config.yaml
parallel_block: false
beta1: 0.95
batch_tokens: [131072, 262144, 524288]
Each number is 500 + 50 x the weight over its row's rms, rounded and kept within 0 to 999. Layers, rows and columns count from 0. Numbers have three digits each. The size before them is the row's rms in percent of the matrix's.

# up: layer 3 MLP up, 1536x384, rms 0.264, rows 679-709, columns 0-63
# down: layer 3 MLP down (transposed), 1536x384, rms 0.247, rows 679-709, columns 0-63
# gate: layer 3 MLP gate, 1536x384, rms 0.257, rows 680-710, columns 0-63
up679 106:454409543533544452413542532552548522457535535470563562533460504522500507544477507535586569493507468405577495594585505491554533473574583497579501390456472471544610542429503449512537568473463479
down679 101:468594459413451488529515559484494515489484459522449541476490473510465554456447417500418479527531410540469506512493429477461560537493448490480384592513527449546414591534529447440482512516417506
gate680 095:444579549511527470410549641490502588485468416494552434515540490503485446544495450492469673534550477614462463482510472467500544579478531448511477527438597469427543381477481611541413495443540581
up680 101:605438497430445565520496405597425489503478533513485545517540520553400525425509374460521338518465506495538560504472608523536495499468547493482472493491431526509501575455596495425529497570489460
down680 100:504538447466518395456565430553573421513510534416553496418434567459483533504399567464471467527503496477461470480519461568448516446424531522586494438589437496448405557473481525503517567577469462
gate681 098:436460599508496531448523477475547475428579604563551526526509475575496539610490477440484577460466480485469521497446458487528533597511510412519593494483484511466517549501539538538498496565477597
up681 099:521449552420458558517496473458522534477502485457505541529496545531515483468494513548593556576477532475584469540504456423475485505500526524542586463503507580496591454471587461470494479575516487
down681 100:416510456545481486492548513468417618504400413474478617553522619499525435497465532499471468469511542461529596501458508516464440557586544442505560533489531451497472452442416515600472458515523501
gate682 101:561529403493557481549484518507435476381476547487523559499492548487490497465504459595548428451570488540385534524504473501481457488415544515533533453559465494581485463419461485426490526509445448
up682 097:497497446405437467510560506511498415531555568517542473527438425562494540464445560493458411520440569633445525565480521417522535583585424463581520484549497528462457486433449560446425477470488541
down682 097:614468538471453492525577583538511580462540484534431548605539454552505507453488485489466443490471495527467521501591550539415470554501552497592503474567532518499504559409451484500483525441429559
gate683 105:522529511488491477439502460548509530469479530482472564610467485439458454511502534539464508417465461463479522465521515539415474447513463450418488478509549405405451502604539543430416432565581595
up683 108:561433478457444562453514431524555471483433435506436514472491553486526447497468475495533487495543507523560483534369493618446587484457530576555554536467517618438422503479617546517488502455500491
down683 103:385455538545546489462518557546455504475521576502419478567532626536528626475434488580475404405428412514500523478429599531500479398589511517526478503516469454387509541485536478451546563547600515
gate684 103:469547519513485456449497481551436405545479583529522565501477552486483505526517418454547552495576513520424519570392460473423498528505476501568521451460463484549526486357539461491559454493468459
up684 101:491532516535439504515429498421489562527421574452521515537390461528476395448447577461482500485546500490527496456438526551547484469479531515458509525537504463558439471546470510360496435455455517
down684 099:587442555431509510521488482482464457547441442452528468528458455417491453507478458476548415526597540423522461501432480547475460498506449477592525456514507483496440511453463464562625502518487496
gate685 101:561476491536435441660541437508548448534520500526534504481537464611415535492428438411520538543424484424502419518453494491479452435457489484538524373553484390409456444464555469563505557436406481
up685 099:524485538529464547570549472496490514504476463482542481433473591572462543509431514546507529391537524497535488461403483509414432508529560445503597401607527465552435545589512525467558628551574565
down685 100:392545536572430540510483574520528452500462517434449542469480550429437489547476528471433473540467426501572533477546525569518436473504487550554468531518440556552516501473492465501498425476547465
gate686 101:486477526497535535456531484451575477487492457462506566562568496517557458455515459508573448396492475537535574567419429491570487476551443435433467575477474501502459415519567500537543529439484469
up686 097:505478434560463540429501525467458588418445471496522541535431494403511536427470487494559464379601592391513473515589537453485418465451574560529443602470486523465533553485456468554462503422443504
down686 100:507513494515504518484458508548422514495512470548501473508441476565589468451434477550443505537533581535455482476453544486570580569529570462552443491491518513464620489495513431515502475497542568
gate687 110:567538440454538541569440507551472446498456586502550531600610564428504446555555459475558523485513487537463494500447465540540536526468418491501514414584596524611483471522519586450582548478517439
up687 103:506515544358479554466532393479501538585520449527411382550545539414470461495606639555489417506454529501527546416497502452396502512414461471591595504504370472505499526476536401473490448569579512
down687 101:540487497513453462515360448445420546438539470472493534470444470490416530473430601449484512404531449540538552528401606445498508579524490412407513547514397428575532449529489515502528488473467462
gate688 105:415457483391608546395624516451563439470429482458488568434436474465518625459522472509573538581577456524596540526589414462498611513500474440498497565454492432506583526471530540541485437434557572
up688 103:484475505357494525541485462504449436476559462510429454429495572472462461470543411495420539556554558483497546561536492500519492557491477463508538520564457498493426498457462570556433489441414543
down688 098:551478535562522468448508496513536449486472576384504447488491469452492507501484440502618626503386500528527465554536416440510458458540421610488561479529459407522513554456538439470508441427418541
gate689 096:473449411556508459550486401457534506584472488485424596486484482458444545616584399442535520526568368513392608554443545456480520442453555442539556458503497523533496585513484554527468504469555512
up689 101:520518410528427522506482451501451513468490524592515572523492505481505546570411548466521463495459590461473585584524586609506498541518530430531418470521467473555575518546552582566437534530483451
down689 099:508620497476465487420448581506498455543534415493511463486507512528472492520555521509477555482367534507505521465483454590403580554547471542496525481458512508526439498558531531438539401493506541
gate690 102:615415472471546518534593531462534493546420517470431446485388489515504530420521505362552495498493505510546540461534496508444457467487505504418441470464533485403527545531597475443508459502516532
up690 100:502520409460529489516529480519528510464448477433473527508443560576495453553500524416508460535394560570468475465508513457389486517471583464426421481542513564484422490491520376485464461491478508
down690 098:600526530534446479453542442534492538584550452506472485569590420553504553499542456412444597500477458448519599436516506549396490463527564566559491523448446483507514537540515417399506480459521507
gate691 092:435560492453547483455623425588558537527536501508461484500486539428445553491570562466426459512489420490446429473607475479520512490530606503463555451436484466460504527391431483488540535521519639
up691 095:464533455495462437536515431444523493512543565470399604506481508395500510572535531431421580555455471537467508510505465498578499479496483379425447468427419409596582480389569470461534477495477520
down691 099:569458498541403510561471503469517471512473432446441518506483528503499462467473516393455496529491447467530512467546471458510549487504445441526528491490473487414552439480472563481464547518454418
gate692 099:549543600563505464499553547540529559551562474576521578542515542504532446517440486479487495442457525583492446576511475475373485537473439534518514467492454495472456564445490488487557535456465516
up692 103:604489559514493507502413528492473469475573524565492597491526576468446512529521468415515532493505427628460542369582529495418443480470544523470449482385456488525485429534483497522516524411433488
down692 101:516507593469545434493533502553422377560420358509551479448512551502537475526519508501537434421459522439542476501504464515507535424496533504504498454544452560485508538436456540542435549431472506
gate693 096:562525513517505510509588467531468503567513539511498491474530464567517659464442446443479512497492452521573497537479449529455514514516525506518518456562620408443450345441568475494519525491456485
up693 089:487540503554412615538478487503410545494557458439507510495501479449443416505533473492529499375556436545425464575582552434545524524506496523581490512512446507538447646451458427477564500523547527
down693 087:517466438466510504431477420536593537545512548510531478451410490575533480403441520403426545519500464567514478447479508541537481406522554479519522526500457499453482416508519451403499475513486481
gate694 092:594566505472546531529511455556501512554554467489539514537558488430433485452442530438470551505414450489728459562500531546634514541506458461521542585513566419499392445480471556463457597469458500
up694 093:530583500467478614569485541489470544451374507421571488445633516521510540497519559488489508493478513489540452540402491468480554487425453484549520412423550557407466425449525511596540377505527505
down694 093:511392541547499546520446535415580573487413518585567410452451523512341511556481495465509497507508455459505602448462474532474488434568562539449458522540484437562477542535482568528538459464474492
gate695 108:554504526487536465470460546543477588495480518617508558505449470395448416472523568485514471425554551596464416508437451450529556492450453461482439486484463490559430546432557480527546441573426470
up695 101:534428475371501399501379445499497438495507483538540493441403457394500453504433416443437504517507524489485536458519542490513543575529504490440474451523656413511451424601511564497545528492467532
down695 100:380505473562529478454466472542498518506539436551578483539553615533547446540573485532473583580476503499557485540434536452526508569549552501482520509479596422482516495509545491561448459556574503
gate696 096:499541509419489549541514529515449506455570526454501496453481439491447578530601552519582395489469481526448485683484558513490573571449513488513573566461528496530501492507453559583511454516442522
up696 095:465498585475474532447506527464474525581575504432594419484479627596502436534474540541540622526510509476446574475525517555559489409438466416482592588509451430508472482343565482517467475463524537
down696 098:457477567409453548362440403511562476522547469416550526639561470497467541449528517524439539489409509583583568483542397478515489478497544553552477465475521543504523524525558552497437503514508394
gate697 092:574478580526457518445592539581492511544487521382378480439507517456427496530622525471436485457548443461417471497476446432433508496463466600484499522438526486424509462523533494538469412500478469
up697 096:543546454547430483531505459502514499479459488591530458573547516513519494585431481531565557489514513500547514556538493537600599503578559429552513484479402458531455496434547433446534655523539486
down697 097:437562458529493532503469491674469480555532584554666451588508533536378462558490588471560502550466472415567490550616586555526469545512500489545527532524431489499480527479427484496555471487406473
gate698 095:481526476549533500514569563586473431620537456552546572550494363520470517498469491551502501580502484478484521424571480519449496503555440466524511483527489585450502552552547542463552540496475575
up698 094:500484454545504429510519487463513446400546535477482436542560516471543498477525508538584541492532457491507503516553504507387503475533550499494537501511557489615537574511432492601481479520536448
down698 097:442521493501471438456437440507531519492423459439491577578500499517489475562526522527503518505529471499461471482542482402501490564571499439488508527476484499432586575485487510464467447451515548
gate699 100:508477486407433482434508497492549454527533435474509480515482501455463511517470525509463542501483557379457470564535445559627516601497464548528507525495552434564484575509502520519570603585406509
up699 102:519605543393548601511470453481548461501514468464473471551465515500518527550501466568448448564489508489442550504524488437547471546440528522452587499466560467491506521483545494464500549592471550
down699 104:495432474464466539535466447420522450495383596445500505463503515518629503538400512579527538476572425501450580488437507507561458523520501488456537512512491454502517505505506596466518463454567460
gate700 094:500564453564407494488457445458460536532489455538528468473451550447542540489480535512483473559542508468503462465424530463528483434556430556621442469575528465441490435506499545496493502387501481
up700 101:558447491368536494553492404523520434531454498420547465502480533519522480459473448438500568515545509392623552450529461458432459520558379551431459464521506376583504446456514512483577520521463506
down700 102:421488579420578527555525401510541520555535491506542469558549475397549455378496554511502451569432497437502486526597452498507484506459565565537478505401530544548501486489501503525497525493495423
gate701 104:545538572487483532495410489506397435513495431512484475547446468456537539460453560564501527487530532498462541380513539459481527496509472555462404490512518491466446597376475519563614583406438591
up701 103:413418434461414563595479568512597461528582551421399565532555496456483420494458600474406574451518549514484539414545503600427522392481497484433381554469458524472488503496573571517529514422422499
down701 103:428532554421533509494456518540493531513453424519480475590588544476513542470591549459464387448569535475482425427453496517565556448447506464499499569430537574456467530480520450553533522460445491
gate702 102:547517427504538548478511633445521555474539522577468394482506407418555518473484541548506429480445413449453552528575466614600528516562529532506516411492517454436524532507510406435419517430412516
up702 099:415504566491522417504469362491485530512494495397492479513441478488453440564443623482510536622527463536532532408517480500483506474411540497469466506526494539500439489491503430552575480537376518
down702 105:498490481589528381483430512577433528492545611405488483450500507499457568498477547428373521467529474506547518500510523583459561562497524571405552568543513587534463486455588534430620469471411574
gate703 097:503490454476446503570476551540513475490413503520487518594440551543439512404435404511505503530459576467515458520517549549536532476501536590528411434461424613433606521553504502472540463493575467
up703 094:499460478408467450476507502445474552446442447575474506526521440514514520525523399406459458474441492470433437521557552502538476533415447527550439505500553441396521473482464471513520466505466532
down703 094:471520509454476503488499501493417569565420496506497361538491419489455504554628418405438480510404519506519527460503510547497525521549552491590488524489478460524547461513375494534510464553512502
gate704 100:508449520494583419503505508543612493386503547375424439479568542403468434539565515521540470436534521485475532545491464607465512489426528554456540431558516555453430488544526586455483516568471494
up704 097:443467524487467498436462485592575439493455522439430484474419547568455559455482556494552475473526575429530414572508354558411488492473658559490512465548442436495528458484531472512515502462630566
down704 101:433505484504504437470569518468407459481509491535515464590535503504548474395522553495500616473457515425458457453530502553503438565584422550469543419355425457519457475495599477518442664531576452
gate705 103:453493527553481566522513572495446513514619446587543604454519498488510441587407544482518410532510480484421444402492571642551563464377495489483464465518493464490601546551468571387586513458597463
up705 106:584548489478529523585516534478497510509501515543446417492486502462497635408428507480480508565423452557529440553504466546526470552560441544561492437482441496463457468496528557512502517476469415
down705 102:441528456513455531503469621467477517560512547475536478430545522516542491493475499438446502495540551511688524548481499473436415526539508528494465420588513546456490454408428513482471526557627554
gate706 101:397548548486493466587474513468493496528496514534471520531596461590492461512537422489510538463486437536476456509516472450587518456519449446511529562507503442477523526426496532483491491451455553
up706 104:478507541491462449592423499449511517469453512443488498573576484618534466468572466478587491499496468485523494525510502445532537557548494481602500614574492527478552403464567457534495566415509515
down706 101:446435639558487470488449430515459542531506472495527481457557460612450588519469565521522414488548518549569490588603531609479580535516528431527474544562510461468493539454588561582446437482452530
gate707 100:548579458469531544444539420467435506553524600541401546446475433465514500464473498491554526424432551388494567555586419496548504555484534481439396472442441530523504531525483472470401582505498487
up707 103:462385502458517517524495595572586486491438487430555495546532504458535532444416494471443583470488562489403444502461616490457596432407593527484578502501506477461586509418506619489438539479343455
down707 103:507562408599502490373500450540576411587548432492532542498568554487506548534485520494493510464518527470461473426435592557499543421430468564495472533547536521493594499472489478461535506468575606
gate708 100:476413575428498475452566520566510514426453466493527511475605604557539480452442575487499559464567448522514536565538442540446440459513481499424556481502431476552508429528478505460423530545463495
up708 099:441472484485522440471478533450494456521497526453660472499475593555428502361375529452527520508476500529539482516560446493477454476485432481495477515573446536511551549422438521489484501508491478
down708 102:541481472482562452530534529553506493531512479508499526574483487494539403484508509550476471488488460464428551501584562503487525578395428416470470503462562447414495548550559581552547570526540466
gate709 096:520464559538513537508553509477561591452506538466471499494404507434411545456559442500443538551412550556566566482555536572420472437539535536501503466467518520438464565586553458499503441610586529
up709 101:491490525419498536533575553502467486459432529537540518512515433484458484592479506457386498469459504559501513544501427499452514487413563583531491372522502568541598471503519502499603432479659541
down709 103:466610509454457498423517460456459454398557565483500631492447509550520488461514480492521504461574450564440531478480460559485465464447512519490521503522395436420498522436490455514533424411536521
gate710 102:540454520512512550544450401534473493458525482511566508530431456625502490576475505483401476539462519533500532463438487565531541421517524570525423430469536458543536396436520466510531606547465465